config.yaml
n_layer: 15
d_model: 256
n_head: 8
n_kv_head: 4
head_dim: 64
d_mlp: 384
vocab_size: 8192
activation: "swiglu"
norm: "rmsnorm"
norm_place: "pre"
norm_eps: 1e-06
positions: "rope"
rope_base: 1000000.0
rope_fraction: 1.0
qk_norm: false
attn_scale: 0.125
bias: "none"
tie_embeddings: false
parallel_block: false
extras: ["capped logits"]
init: "normal"
init_std_qkv: 0.0193
init_std_o: 0.0
init_std_up: 0.0193
init_std_down: 0.0
optimizer: "soap_variant"
lr: 0.00371
beta1: 0.95
beta2: 0.95
weight_decay: 0.24
lr_head: 0.00516
grad_clip: 0.5
warmup_steps: 200
schedule: "cos"
final_lr_fraction: 0.0
batch_tokens: 65536
seq_len: 512
doc_mask: true
train_tokens: 260600000
steps: 3977
dataset: "wikipedia_en"
Each number is 128 + 32 x the weight over its row's rms, rounded and kept within 0 to 255. Layers, rows and columns count from 0. Numbers have three digits each. The size before them is the row's rms in percent of the matrix's.

# down: layer 11 MLP down (transposed), 384x256, rms 0.0774, rows 267-383, columns 96-127
# gate: layer 11 MLP gate, 384x256, rms 0.0809, rows 268-383, columns 96-127
# up: layer 11 MLP up, 384x256, rms 0.0791, rows 268-383, columns 96-127
down267 102:092126169119108131166174176106142072156145099136095184098112140198123099099129152114119142135113
gate268 095:157139160111141118086152109106109159156097172100139124131123137053140191133135130147110091141149
up268 101:078082108089115160097133142095200170104118159138096099091141082199166130105105184080134094140111
down268 099:152140116119155095120150131176143133149180163075145131114155139171110160137114124165145180112158
gate269 104:151142143122094155122158090120132181116092141159134143143157184204162145179142121165142151145133
up269 102:124108080106076119134116113168080140138091117190135125093232082112199111129140151170112088111088
down269 100:106122116136134148156125143165134141163171117128157120126115096131203124130122139102146109141146
gate270 104:171120147060088138126144080135171138112092048204182171151146152118146082198141105115134185114115
up270 107:191087101156146136142091047136125145126125127130128148164093141114165094134144120127162175131127
down270 091:094136118146081118079112162111102091185064115124164128070120090137106163127131147165062177186102
gate271 097:093129097061142164113188128184114104137118115146131120109107125100041148090070160147173113068136
up271 099:112159126133135124121115141084088145125163089147143176088129180199083107168111122085136132129124
down271 094:131101162125161121118155131149115155088129172176086104081123169138090178137132133083121087124216
gate272 096:113170127075158138092100086173070175083127136189120095119126125092117088158089194129103126129067
up272 107:053087132158123149147099132147101106074100146104086182064175117104153126180145126133117031138185
down272 103:165054149081102159159088074129186148177114147176128200136083156141108105144178180170181130156149
gate273 101:150131062033137137080195091132113125135130104106116103171144069151108101172099111150107109125112
up273 097:151189127089133156119190138103095138185204095032167166177111122213097042114160160154147182111068
down273 101:096109097107158144130189100128180195161202133101126095153162155147162130123213150141101152156126
gate274 102:128075117085030104130137119176109131167115094166130162158141086140133162162131119135107084133148
up274 096:170146135143129129169211110145156087163113133101131155149113078154117139116124130135075133129080
down274 101:139087143135138143167136132093113125184140144136162166147092147178120143172156118108139183195067
gate275 102:106147124151111135110160116141161128160127114157124131125148152080112105186096156208155118098160
up275 102:086079166108138073155111172124119151141100136154123130101141138145125151139126154102111032136129
down275 106:082081135114134149121107162125162105140138159178186132154131051101119135120196111138122198173096
gate276 107:146130073090152153144127091073142147124146160159167166121080125150109153159171158051100124095138
up276 103:116156095141102174111159145149122117137149138099145098102066116100100136186134129158081113162174
down276 106:130181121095107156125116134111144138146097132083090148154114090126162133180140129163192159129195
gate277 118:093151115161181119139152104079182104108150096127132155150197075124149143100120144123057167051127
up277 112:148135115136150180108148101047112130116097110094162134164164163087116047101118193133110143108117
down277 104:089123103103067145160147140218132130099106086122082112114075132128133142155121094105161135128174
gate278 102:122134097185179082078156135104088126121085088112114139094090201122133168108135183190141107134121
up278 100:142053088133103104118105109108138162087121109121074137110180126139164148173157089095146141186113
down278 100:117157147072205151106167116137110145101168129119175135137118124163135086154160086148107137135134
gate279 103:054147139065074109167097098131125136155084153155130132141123092103093146143074143107115105106151
up279 102:102110139167124119117136111158204105128218103120135085097084060106130147143163195073124124185143
down279 099:162111150152143145143139160130083099118124126159118148082107085155139112152126152147160129094104
gate280 099:155136146129162098107064058118164102131121193116112104107110108141098059131143204117195088077100
up280 098:110149143151119169204112104072140151146125142171112099101118174090071138159112136073125096103100
down280 098:107189165145168129163133101166175138079112143117176117114045135149145069132140134136105113078167
gate281 100:144156167149141113083105109100128149159126091180147110110185086118153162074141098133079134119110
up281 101:062133159097117045143122156145112191138146098157176145113090159162112154124175106181111133117116
down281 097:145064087137095134089108177081080112108181135124122077152103114113164118121064144116142127088114
gate282 104:116111090133176145107133152137095090124102142119121076128159152111129126164123093190149166099093
up282 105:089152176067131148107076147123086158164104184092079142112135168165154094191106102125098097115118
down282 102:120142173119158091102110103122123160093102204129098151107120175134199087216071076123118098144123
gate283 097:117117139109103125135152083148140145123118084108131097164091157048101100122100078127074112169110
up283 097:061181092140109153087118163121110130139123128085137135184103152132149167178134130147104055094141
down283 099:171143143134135142132104140081107130093130122145120181132222146163109079066206101145132079046051
gate284 101:113119124176190163110107107080109099200138131135120060097097072103114143116102106129172146161099
up284 102:132079095120142139090198188156144174127082164127118135167180120170146154171136102116090157138154
down284 100:137151151136132131129139141124124150123111165188112185021172157069109124115145132095097127085094
gate285 101:135124177175160117179048085144159071134115147162174113150079092097167094123157169128110181153164
up285 097:128120139105117112088154096118135123105121098076157101060165128141148168114177151155114088109164
down285 102:138104112132060106113129147144167137171143150126091129187099118146125138131110134118129157091112
gate286 096:123129115162160087118172122116165155180165143165148135132145140157111129105119129143142159103177
up286 101:086105137163123132074101090055153138125136147155193095099110110191038101152138114130112098128154
down286 103:145168147124126148117161099080104110094112085055108089176055122139088179092139151122149182193124
gate287 099:093160149055123096098160090144091065129136152120161170106130123127169147100123112137118141109155
up287 091:187146128188099162181122118118140111084136152140169151102131121168141152137126106097155135054109
down287 098:101170088088139162130128122099191160142098127164091151167226079089130153141174059143109110060149
gate288 095:114142141097138141124125087157175053139125143152155134137109110167091108128152122149161121144160
up288 095:154110110165108120141127127096096136149057180090139141102131175098147179106131135113199116141142
down288 095:141127159172117139149153087138132141126183118152192114148119121180114132165108131118144155103133
gate289 097:134144172147163157164118128122168080092137116122096110068188182101093159124149117100116184092089
up289 099:143071131117109114091142124148090140084147181134104131076174115128125142162144135121086088108098
down289 095:107119096074073152086171099194139131139107114129173135113107078141149150143078114196170107140072
gate290 102:170120157167144078120111094155104065095125126128170103069106070138162114117106108150143188123134
up290 101:159131166141122201086117172149170176098119165099114143084162113094135139113105156129090167107113
down290 096:118161102079106093086120105159111153153102168136125156121125106091104162137091083144116110091168
gate291 094:132135086109115135149145123127135114149153154216143173165099123170130124135111129108098145093117
up291 093:069178104081145096150155137150133127123160117139176129169182135087135112169130117130125124118103
down291 101:126123162153144140164163120145099114132124150189123159120105089080114150159152162138198109115115
gate292 108:139125077106133177155136136090157146125087102095098202118158117165088159100139094083112135144126
up292 107:092153191111109092092107135137147081101179106137125167175180127102153078139085150158126095153142
down292 093:153109156107172103185147127165131135137136088129078138171120128186105089219121150128105128070098
gate293 090:122099135101140153070068147140172120069088157116102117071125087199128144150051151114096157197072
up293 095:168195093117174078134125110163053173141136161168149122081135153129064146097140168101128082047151
down293 101:162138120091087159081116155156160088118090124157170046124080073139124115093159114055167088053152
gate294 099:122086075166157109149132109104143111073142118161117178116158148123096130183136153143104126170107
up294 097:093100111147132107134080103166117111062113100150107139109157122123179171204111115093124154148159
down294 103:176133099118102160114145136106102095108122147117183182089122126087158108101102163142073152127169
gate295 102:124181106172194162139123111136129057157109100114106076058164137140162119088132081128096125141147
up295 104:126085136059161129126219137132170095129125102145090085152135078074144105096122070125062151082135
down295 100:139172179137076104140154186139123082144104133164119107095105092101112118058028133161119115117190
gate296 099:090151184116163120144094118120179124169118117153165092142122132111144130156126145156181112194151
up296 104:166129126170083144179151163118127124127140110122144095095112110146057126175190093158156193095214
down296 103:131130175196175145086137098151157114127121146084162180120143128117069148159130135167159161116129
gate297 100:157104135151141111123067156117173103131140169178107129146088204145138140193128134182096151111182
up297 096:135108169106066159137111148149169132149139178165217152222168123138157096136109067159053195137168
down297 098:123186127142150156114176183085117146154136153110131124116112067145160170145118072095187136134086
gate298 099:105133113088085107155138116151109088139124116110135123065130134131078080086055129139126155114142
up298 103:105097101116121108095158127107087153146114123067165138121126100165188139073075131117114116157176
down298 098:160070149050108118111074131144119169096122108088173113152136099115205146128083088130081075095149
gate299 107:098174149150127127158135167130140082082073123113101069139094140158105102126178064084110191166138
up299 102:138115099111165067148094138101114124161140129095155101186134112113122142127174125141170133116159
down299 106:127191122088128118098151124110153124170114139161170150107140095100140124150135092137100143136181
gate300 106:176157098092123102163118115111101119188110089165114094167103107129097167132085141132113150161125
up300 112:130134136099117125109154112159113142140143162116162085217154090152092130138156113172131143052162
down300 105:109138144115161176156122067123078137211128138127135130113144096104113064171147127129153135121094
gate301 108:106189124130134076100151114123077096200080132056082181162092095108082076191126098190178177104159
up301 103:108113098148123166113114120100188117120087093104122138109153146111138159102118102131085176097123
down301 095:130150112215141107148157125108102133137144168153177155068091153148132126144173107084115094124124
gate302 098:147125066068074135107117085154112185086083151087105110158083155073174152148076081127124148115127
up302 108:133148077126095176175122107144130135153119116113111091125141205130145140155136105158114121056113
down302 101:081133112147084103120110148130086079082117075109135090141135138186165123119105097093111117170139
gate303 108:144172139079126130117160144068109107183155133137143101144129151087096108122153085155132135137103
up303 104:104082093148143128142144189158205099128105113125113102103128114143154112125118107151133076131070
down303 104:162145144134160070145110131127141145075169113113141159097103050111149118083172145102144137152146
gate304 099:164164134122108081130091106082070052172108157132144106127115161087101103116177145149131136155106
up304 098:147155168164099102120147132096097120162154092173173096152111081080171116155116129100174125077129
down304 099:152105131082133097118136133099137130163078087127173163156189153126152107115135107125149109061079
gate305 099:128182129118097102110183098034119128079136130123036126115064184138156137150173096106168152142102
up305 096:151162108056132092105167153049204147110101136148083094082179109080117103139129126123105128128171
down305 103:164074174139097140110097111115164141120122094121085148098099093150094154118125097166125129145113
gate306 091:169150162062125088126175110196150117087181204108086135116182155089110132086106152143112123123141
up306 091:179144115155066141131124162103169122198084117138160148183104123197110141137089096101194167170094
down306 096:153131125123146152132102090098163137120124137115086103174116144121109084098142132160159098121130
gate307 098:146172106155115158112139177129115181140165112147157047089176102123114197147157126120126121142155
up307 103:166143115135172105104094101147148107125099136107119167131106130183074150167118174155164160137187
down307 103:158128196105120090131085145169120106077123126076114143132114102111100172149179117124173138124126
gate308 104:123143105084125110085083173121138164145096126120124172129207164109122110163144101122093163117161
up308 105:170126202135146148099181077110157149108160199153131159135028166150110114048121128171151110099066
down308 097:155164092166124145132187170130085105149093151115111117132119138150130165108143137089215094164137
gate309 109:099119092084115186135159108113121122123047110067092144119109097139180093146136045110092140126138
up309 105:070120179160104106108128085175104165192121153104115144109173134122088137079156132081146089158093
down309 107:152172156143127155139166079095092139135084147100127077170123084110100133115111159149134172146162
gate310 099:093088105131120103107155084150153148096105122087172154130070133063091086131145099060151118104189
up310 100:176084124111112134168153124104141142121117097128106154120122111152167166101144087101130151153063
down310 106:137125120091150107130121139100131157088160137202151121110119085158107143131125128170183123153115
gate311 078:088163104127148141163144165121149079156144099117147087122045068142207134104122132136123165097153
up311 087:170095090105106138142152083118058162184107170127136079117071102125126186168166126134124139091161
down311 071:100105159144173130167136185187214099139122110163129110103203100062113179134130121119152076109106
gate312 108:137115079149149120148140144145102083158099145131136164134114097121135153120102096099087124185099
up312 103:091141065132121163066082122109146167085147115159094155180083091178111160195132142155128089097115
down312 107:187192066108121150096127067063134166079111094119128187129083096120129135092092094121133189128082
gate313 097:065113127116138128115109119140120162132087136159108191107085149124104121099109146117152113145126
up313 099:122162067117144114072159138127099107152124125141079131164108054115175179127119120117146094122077
down313 096:165057079124184106147178090120114103103121167150092127140192124142160124157113080118124055087169
gate314 103:135111161109143100117142171091131123143103103204110126147128095096180092121093109106119183116063
up314 095:032074102089166107136129105105112130153180193047076100071137074141113138186090124105198145126167
down314 097:080105151112151084131172139067140071109118129187120162115136123110167103117157078172082119072161
gate315 096:221151127125159110061105185107044120076092148084142138142148126119119170123132158105111127108151
up315 097:094195155129142072108148160066103117077101186106111164127133131121105076074130170069138080115105
down315 100:161155114140098128177142129201101143123141137131140146119088135170165140088084122143168164124143
gate316 094:143173126151146164131113145179171132120161149125111090186145093125128119139130171154186112103070
up316 098:100122144097097114132161110094148111152130127088159145157108139186138136079152168158072129134203
down316 095:063070063134100084135079137147129139085154107138132225148171182117120152150173106108092117084078
gate317 092:124058146114082141122169165111134126163137151116164199058101180121137114179110136185088119085138
up317 093:119154109222160119126092081156119162139118072136073118030116103127127118125094114171138144135189
down317 100:189105151119137101105084137093149122164150077128089107130154114086209116093148185155127140106120
gate318 099:094123171097122094082087148112148136106142021168142120120156152099025136138068118140122132125127
up318 095:226141105114144117085130122055156088131160151154143100132109133142080133123130134112141097155127
down318 102:088169180203103108081125158163128110099136095190110129109113139107096117223112125144189079105093
gate319 096:116124180175096116158136087129119081146188113136100151116123134095120124171127061110075138107174
up319 093:141127119153106106216100125122139183135200110166124098095116085165166175164107103126148183157134
down319 094:110040153096088098126131178154201130106118150073098144116109081132114104154142127127113126161139
gate320 101:081131153146166087122171064158167170110080207145121077118143151094061134140116168078156167121127
up320 105:134209159155152153095189092089128148137112110159189135176138107119140134186149120128156161085159
down320 100:102152143143151047141140111113120139072182154138083110160131155186142144074165082136146130164195
gate321 097:100125093203125099081076108145090126100108140133075089101131155147127072205130110147161149136089
up321 101:093134160096181185118122122150116091047118148111049173155127109158120082078109129224100114144160
down321 102:123116154142125136100126113135078091143072171151127209159100128117130146112134169084180138137154
gate322 100:163145126159099142136127076175093114078136151134150111158119125120125082126149104117153106170129
up322 108:087107131130085088157129122167108137157104118154181190121089101152115131122128122152153097066177
down322 102:096076091160132195142118070137119197107141079113094161172147088158134110132098112212176159093129
gate323 097:129150101163183188147074066113132063188127182110108038114148063087174094122144077173067135131149
up323 102:143174118114125112158167086107166153092153131101159169122116139123159115146113115125142166134137
down323 107:081132086075091137128136137137146136161057156153132103126139149153117141112085127106129116165150
gate324 102:128154113122098128150136138127087067143110148156187099130177086125091137100160121160151108081129
up324 100:135132112120135180121118101143188102207168127139091134104112105092076136121161140045148114137150
down324 103:126093107139192105074130106110134178168109034100121107160167113143126124148081133096140089145201
gate325 094:162142169142127093090088161175135134141166054111066158152100130106086154058066173102144095153125
up325 086:090140101109117123033165092059143062136112184087129153117135160092175150119122146094132150177077
down325 086:074159143104082098129105123170100177160160079072073148079136130180095099116114169125176155166141
gate326 103:133168092081170129123152149137181093070077130129180158107176120143122131129099118175088137091205
up326 102:058131183144154173184191123094076100107129083157126116147128111114121132173131135160073177071132
down326 095:107146152149152117143147080120150048133089119112095088178119158126120108169104154138084114131200
gate327 103:131170091105143066229114110173104137098114151174206124134152110128098188162168122159117170131200
up327 103:151113093083146121158084136159104120145125100108120148105102174081134098074052184156104159117099
down327 103:154167148206189122125162160104132148170154131118121122121120161159107152100147087097135102166113
gate328 100:145094191163106160132163119131135208135101161077100136168162067133137131132173105126112135132083
up328 109:098134129104088121059145120116078101115181099161160121185142119063145137144106173133116135131122
down328 101:119145130074191081112119123113097152114138132152158134170108174131149130065150131131140236140156
gate329 100:096145110164086082129110108106100120160136131111176104097078110129122161142190139091122055103115
up329 098:130136141131068166147133039120189117106107150122179140120157063067145166126058166101166167134127
down329 100:102087142125163122129105087091138102153156136100149112127076149065183139137090115145140100114160
gate330 100:142103156161065112134136100127124079146043134157145161092142155111134126108138051125134123147105
up330 100:128105134101175103121106181147103122186154139076143081157150137153098110142050153134111098076171
down330 103:130130111068117083110084138103084108150091129095131120136156126142095154085108129064080071147114
gate331 095:087088118144104120135162073168130095089115195094108170165153105154124110143144141172094155129101
up331 094:132136091131097170148121106091114133126125087076108135163149096126169133156104099142050137103127
down331 097:171133076131134068125128144113109120100121121149092154170104147163117129092139133152084129108177
gate332 089:031149111095117154132113164090135153109083128147155108146156077173113143151137106126066105186131
up332 098:116163111143089174098161156143175131134093090176129094097130182156121129084146020139123097035115
down332 100:121133128128155079189145100120142126117144088142130090101168129148108047160143111159105119125137
gate333 097:145034131094180119076061111113125147129113070115164083098122151112144117121172184127108153164137
up333 100:098102134118069143137139162106121159141158106098111145077134016181129126139160124097154148171129
down333 101:127110121122099112178116084104190132133118119180115161101092185094126082099081052109136105106121
gate334 103:118151119081127129154136130113125151106060129160174133116086143202147233115091127129072125148125
up334 095:135144147145127096197160067165141131126075112171205160146123119125129122131169109151104171141153
down334 103:143146146151153074156169152163073146144135118133179100139142096176136196138070188115118201106116
gate335 106:132063062104144110092092141077095136141125121125118134133145096068146137064147124076118123100143
up335 117:148113109091110126073092172160130122075091138158080100135138055159156148132136164146163077083175
down335 109:084127157125099104179126086142153125181104078088126120061163098141112111087121138081129111112096
gate336 109:134210091098121179092083138145107037107132158141143143122105127156070101129148087115170160116187
up336 106:153130083145108172108061096139115114074121167141153102160134093188114125180150145064164099132119
down336 105:141123098136123122117116144115143204092173193082114129148099143108137157185142095127097093094069
gate337 099:109105090089127139084136114109146129139088090155160097090131098200115147106120100087126080084166
up337 101:194082138150145167093128077180103159092097121028118131101126080121154102170119163186168150108141
down337 098:127067122135155108165106106082153162125061090192130148092076158109160131124100090147066160122122
gate338 095:180094099066172120079114094107116149103134084143172145092119137131069118152171167100117144101135
up338 094:165166097145111102138135071162179138161150121172114097131130128160137143098102146107113182139124
down338 096:176131088073166101145126139101146138103109138117092109122075109074132098176161123120069169050079
gate339 094:114109113201178116127090106136106167125128128140115129077147101132101128154126181112146123116129
up339 094:111118140085136141146178155122131153151159150132151147152105200083115090134132102149136139062114
down339 096:155101102096115107110131094102136153092137105146138189100135128101166120128042085102100124169105
gate340 098:127105159078064117149151166140113110116103153191092104047100107137162188190108119072103195113175
up340 099:180116126045166070129156132146095102156087141187203121084184088142160099129136126163103128078110
down340 101:149115083092141122159147097120195157137126097173141182062136105165090121097130176114089154211149
gate341 103:178174168096170121129119111182103101108083129095151209113137076158169129090165139126107094146192
up341 100:070148161139106117069131076114122098118108139142109146167134116107139107137092161094089132170051
down341 104:151170138119153136119150118124182132103084091102069124149147106122118103177111150119115090127114
gate342 097:163156080089106111133104116063189130099089094132199145066092131152142158169131062107199131123152
up342 093:122128192162163136160120090166103063174075130139141116167149162092183131149109128070199134165117
down342 096:200107079136174125203105105051119111131107090156149146147108160142083154193137111086119133128154
gate343 107:125134150170188150131120088097099120111117102126138116125192120088188117103120127222106121150145
up343 101:190146152097111045134115104048124103124056106123087169066151111171195176104133113126086057145121
down343 103:133164051110112069145041060108180150128077121152117133065145091165145121132132131110081163140156
gate344 095:154071115108076153126151097121129163144145181165157149159119133069127089098101212131165147105124
up344 097:156095134065098133059038147105082143152128122125142101117105171146141058111153105098122167136115
down344 098:135126132117122132091109167106080095124118144127169092119119127103097104100089115110148150133109
gate345 099:135102099093100084136155164114137181159111080157111157089125118085132123124157111157127133115106
up345 097:166116072124155128129170112114123098068105131145135084118099135114147199134128087098147132113072
down345 095:139102086091160148113163106164120122121115102087128045111152111090066173131064129083157139104101
gate346 098:101134092149117168141093160116206159174153159074134142095098083141132109143204147109075119105139
up346 102:065121216137105130158169111171101143195138110087122156132045160129137116098082108150158145154180
down346 098:151145138170072134115125108091137124139094156149158133135131115162148101100103089120116126132190
gate347 091:166060110132090108138084168160157174090083111158141116098127123067114107141124119168109184113169
up347 089:143146093079090165124165186128152126161110131138103090134120120164166116154134165222122163119114
down347 099:131084161115153141140130097145142069145140124110129130149146123180143154090111149169131178063149
gate348 102:108093102161167112154192116108062121101109155118171096130118158155140176063111128127136136124140
up348 100:106189114137128171129129157164148080143111094076153115091152117129106118114165148104164177108122
down348 100:158158137078094088051102171127117060161081106130111109100111126104094176101094135188106037118119
gate349 109:109142124122111123127184095112130067086117157135155165155154118165106134099101172096159107126105
up349 105:143114152067126123075141147092128186087089133114187132175086116176117123125121188138159150111098
down349 104:068168183137146078111116095133085115104087111107193099143106123074134116112091142129124093064120
gate350 087:077092117142128170123153116103103168159137083182128083092162117163137192165108136051093133191122
up350 087:093157133119135114112094119091154138150140170118098099146105141122102091092191161118132138149148
down350 093:190094164093164137097186165154100158151116150220141127064144099109151125149117101144159159079087
gate351 097:164150132087088134126125144157104106115054163118180121104170133157155125191124101123118107121161
up351 101:180175120111123049165160160140160152126110067152116163080157081088101177118179089099095108077148
down351 102:173098105141092107145104167115160164142183145144160132135156141150140095090105157140092117142105
gate352 113:106174145165152109150118145098111141072130196124090116083111149095170195119129116129061142141113
up352 105:223111184118157173123108133085078185153103089131112156125135166150109122154175078066138079079100
down352 109:099116103101168150178070038089119143135157110129131104132156142086158119118085137190126077102082
gate353 096:123090138095177192123146039110153109118121105108134143073124099195145135108161135142172092141152
up353 098:163125140075174102098165106110154109119192144147160153136137133123107149146123113161123158095186
down353 102:083102138132127107110123164125106088080101133100145178117116138132093143173149098100129138134155
gate354 096:157153091090084128119189143131154117139137128113077130163148106145134196116076106134115143030137
up354 099:039141122128146172105124117151095181100058156140090133123124129032168158123122137165120124111089
down354 105:090075133159140102169153140092146099104121128113112123143170108119152109104101121131124099099149
gate355 104:086147146151113067086127255105126089118076132112137098227168160132113165132139091128123141142113
up355 099:078152140141145118121111198095191117111121158110099146170111144064135182118136145162104163117146
down355 098:103151179113150138126109191139111121110156067140165108097105123107111128138149107075078137058145
gate356 099:137109150120116108162100122102092131105120145140133061124116090204084178165132124150128099121094
up356 099:104089183123229122156147133104101105139100025133133073087086152133138135120129165140148120094177
down356 095:099081120110143118175161096154160124140103102091137128149201165169136198142141126094122144115145
gate357 101:074129121134106068131186061092128083157103159106087140088152111075161142083152157152121115122124
up357 097:095179102129121068152190102140134118173136143116093086148087161134138118136117167098114123131114
down357 102:119088127129154155151138109117067177133112063129134154112137107123083111132125148107151124102105
gate358 098:076126126163128115170103127107114128138066083100088096125138162090144089190130163148079111062128
up358 090:163139076088137129057151153117079099142143190101134179112126145092151106099130156154124115135178
down358 095:148100156148176158077127127100199162108134138184142180220128089131202138106029136127090096149173
gate359 108:135143164133179103157136074110103127108127167174162097172151102126162126124130087169168116084127
up359 102:125147105058135090124128144147123158103085118125091130072128075191150182158163106141144119072121
down359 103:142102115080095055185083155138180106091157201106139101117151109082151157137187131145146113186163
gate360 098:120176126095122135082141129161131107170065158191104097123138138166097152178100200114119155122132
up360 097:166154077120187173113121173083161098079093116119136159144086124158061089178130134102137168108182
down360 098:094147112125065095110177138139163175135140136103113115068102145195125138105150138099092089141193
gate361 098:144146189107118121114167119132126125123038155124168154165141159105092136096155091141126071126096
up361 099:112134167122104121085155156081156105071103169125089038163135149156157133108168162095122127140106
down361 101:157123094129119105093153105179136125147061134110139113088193122096121103160155128134092200162117
gate362 107:147147143101147091149118157120158156171121150144082063053149121142117095143131164198085170083117
up362 098:129142149137117132109134120072104125138144086115128138210110125120126046134109096149150077136111
down362 102:117152189085135143158092132116128128076122106133121119182125133163124078144096128111145160137122
gate363 100:204131154097091165144147108150130158123113126162114164161142131151106187147130123135121114109140
up363 096:174130136193129121153090110129047121162164080087168114132126118127094130112102092157054106086133
down363 101:143119149096092096133082136138181050159111116113172151099153146044133118126119070118142129100098
gate364 096:139112130117157110128156099095137122073167154137122150178094155094124097116101109033042149107104
up364 101:130121206112113150122121169109113185170100118060151113094201156146103106084155156111090098139161
down364 098:162163215151105138150104108173062109117107121118119140125164116131131155139121122152091166146157
gate365 102:112128157096090131138148098058130131156126147110171106120115152147108100120148144140108120177116
up365 101:108178105110190112075119142138103172113084154107110119127099135095094125133113175089134124122197
down365 103:079157149147120150112080169135125136186135086133143136108100141110141110082036139118171075148154
gate366 095:120063105127142132107149126080125151138131123076138132127067151083076155169148123163101149136124
up366 096:174147135133120088177142105099178151064135097076079131110132112089137118105160099112106134159169
down366 093:145148143132111087154159127164095111173074112149117166122176158123067159144140147092135110164135
gate367 102:149167114125128102174128102110111175135128144142087101160166151109131132077140110126083113163129
up367 109:155092068125126126112139101089132187128134147142149131210100142145136199141147103205114149126150
down367 104:156131111102074073173093094100108141161110093147121162166086110143127134152113083151120163078073
gate368 096:126186160116126166119166092114103104138094126098144140168171166129119098164181125107107144097064
up368 093:129117097147110141169158095121136166130121198145128133091184092102205152111139101171093091138148
down368 094:147165114177121163109107122104110161039155174185122114172141133141101133151177105147120157117138
gate369 092:056155096088092135124170156094142128139119092123108141117079106086088122101179128129155128117112
up369 091:113141182116159139142102140143142246111136151169146064084163139118120110129165143124115104067115
down369 095:091197107138149134127089139151115209119157129091156129098164123157166142199133120156147124155086
gate370 101:134089154122116118096124107127118152140085078140144106119146121097094176157173122119086165171070
up370 099:121118126186145107130184124141128062125113148153125157108084118148092094121181150161075201181094
down370 096:155075116168153142123130113090114128116134092173100178202164111158069144144077085099072122126063
gate371 101:078148081135088086164126062123056144130123093126116108073098102152124170126061143140084118140100
up371 101:135157140155158092154118102148172130084143143095050169145113128066093077116094061085152190100157
down371 096:181123083183138081149117085138085175092110123102095131050144109105158149168109139161120122140188
gate372 102:125167112140151141069126156109144177165146150139149122111172131050100095154142121199109104187131
up372 105:107145112124103086163162139138211056110110129056060151070134061131084104110113145113065167108172
down372 101:133101145119138115104111148113130113095148170134125152097154169162159100176090140122132225083120
gate373 088:154216158086115112102149104189107116117105168142161125225151190145122096147148136185102149095113
up373 091:152104119186149176154081135106116093081154129155165107131193125146091148115080107139113081093134
down373 092:121112131145127099095083141127169112137085123090086110145142073108099062103083103140109112115142
gate374 100:134086150114129130118141118085131132107102082196136080186106147110139200121082143153108116091069
up374 098:053108149116143128198083111095147162173149150162143212170150117154165099085081100106135149132153
down374 101:115117151116078077150123151194167146123142150156111125133168150177160068105108138107137160132108
gate375 095:096211088129104063124149110124173094105123099142133132154182106143160169112082153142163076131108
up375 099:118108110133171139165138141082151129165144165100124090170138113118113135151031126128112195148162
down375 095:120119082198169142101146079158145105145083122121107100127108118136140179118100111120111124128168
gate376 095:139097143136137150186094158152108117139157132094112099128126131114094174138132141111130053078116
up376 090:137067117137150110148146063181162103169138141169132159128201107130186152093166132150109104184115
down376 097:136121102113099125184093108163153105173113076150171069143066101135096135151135151184130131127146
gate377 104:144053071073121142128120164155093170124139100095130151135133082128132145129169089154216157114177
up377 096:146161086157186159137098164160158079120151163123106150146156144149162137166118175064063124111126
down377 099:121161117126129067137093116073129157165097122120120132080132141128178119121093167133136109147132
gate378 109:117130146175151174158153178091144112127101114109121117118195162169082218109127132148150144125105
up378 102:174052137118067112119119075190122133082091146130100180113096158111095159145169129143168114082110
down378 102:232145106160120089134135024103067131142133132135142152166120080106131121139146146080145103122148
gate379 097:137189113125118106101081142063146208121135164108179106136121117189129115087088140116109151174171
up379 097:182167151114086081165133167122124107132112156095134157182099130085160170101149188171083108161114
down379 096:150110076078139133164143160117160118140122084114160101141111125161112100198092094145151169104118
gate380 116:166144147044126115132179098106118157141138118152119121173155048135160143096127135156091214114161
up380 122:148092062147074139133153127084160108128162144115099095101131120167107134066080139134120189082177
down380 106:147084066149072103159123134115084175139168110130142154087124130169090128096071186078152167125182
gate381 096:148148173099093135140127102127127125135119107157133110214111168105161135103133051163133082138112
up381 100:167083129097144126141132083112127120097199131120135101185167126079098126154129142133139187088161
down381 104:097189150156135119130143071140136087119165135123156103191142075097049099126186183117147154086121
gate382 099:108087098137086141203134050128149115164104127092160125120094083165171162152105065116165136133114
up382 102:113104191114173078168145082123106100088120143149115121105150129081089103142118097098143142119095
down382 101:173127124131065144132126124125139110186124141072078132130132147071094110100116145117141088121176
gate383 103:178128139102144123156099143105117172119113116097137131173141098101134161094171170215077210112119
up383 104:125094112143104156189107077176114122119123048164092149145127068095122118141156123116130125108116
down383 103:145141145167171089109133139146110129162136150057075108163128156163126182129138159138111096101129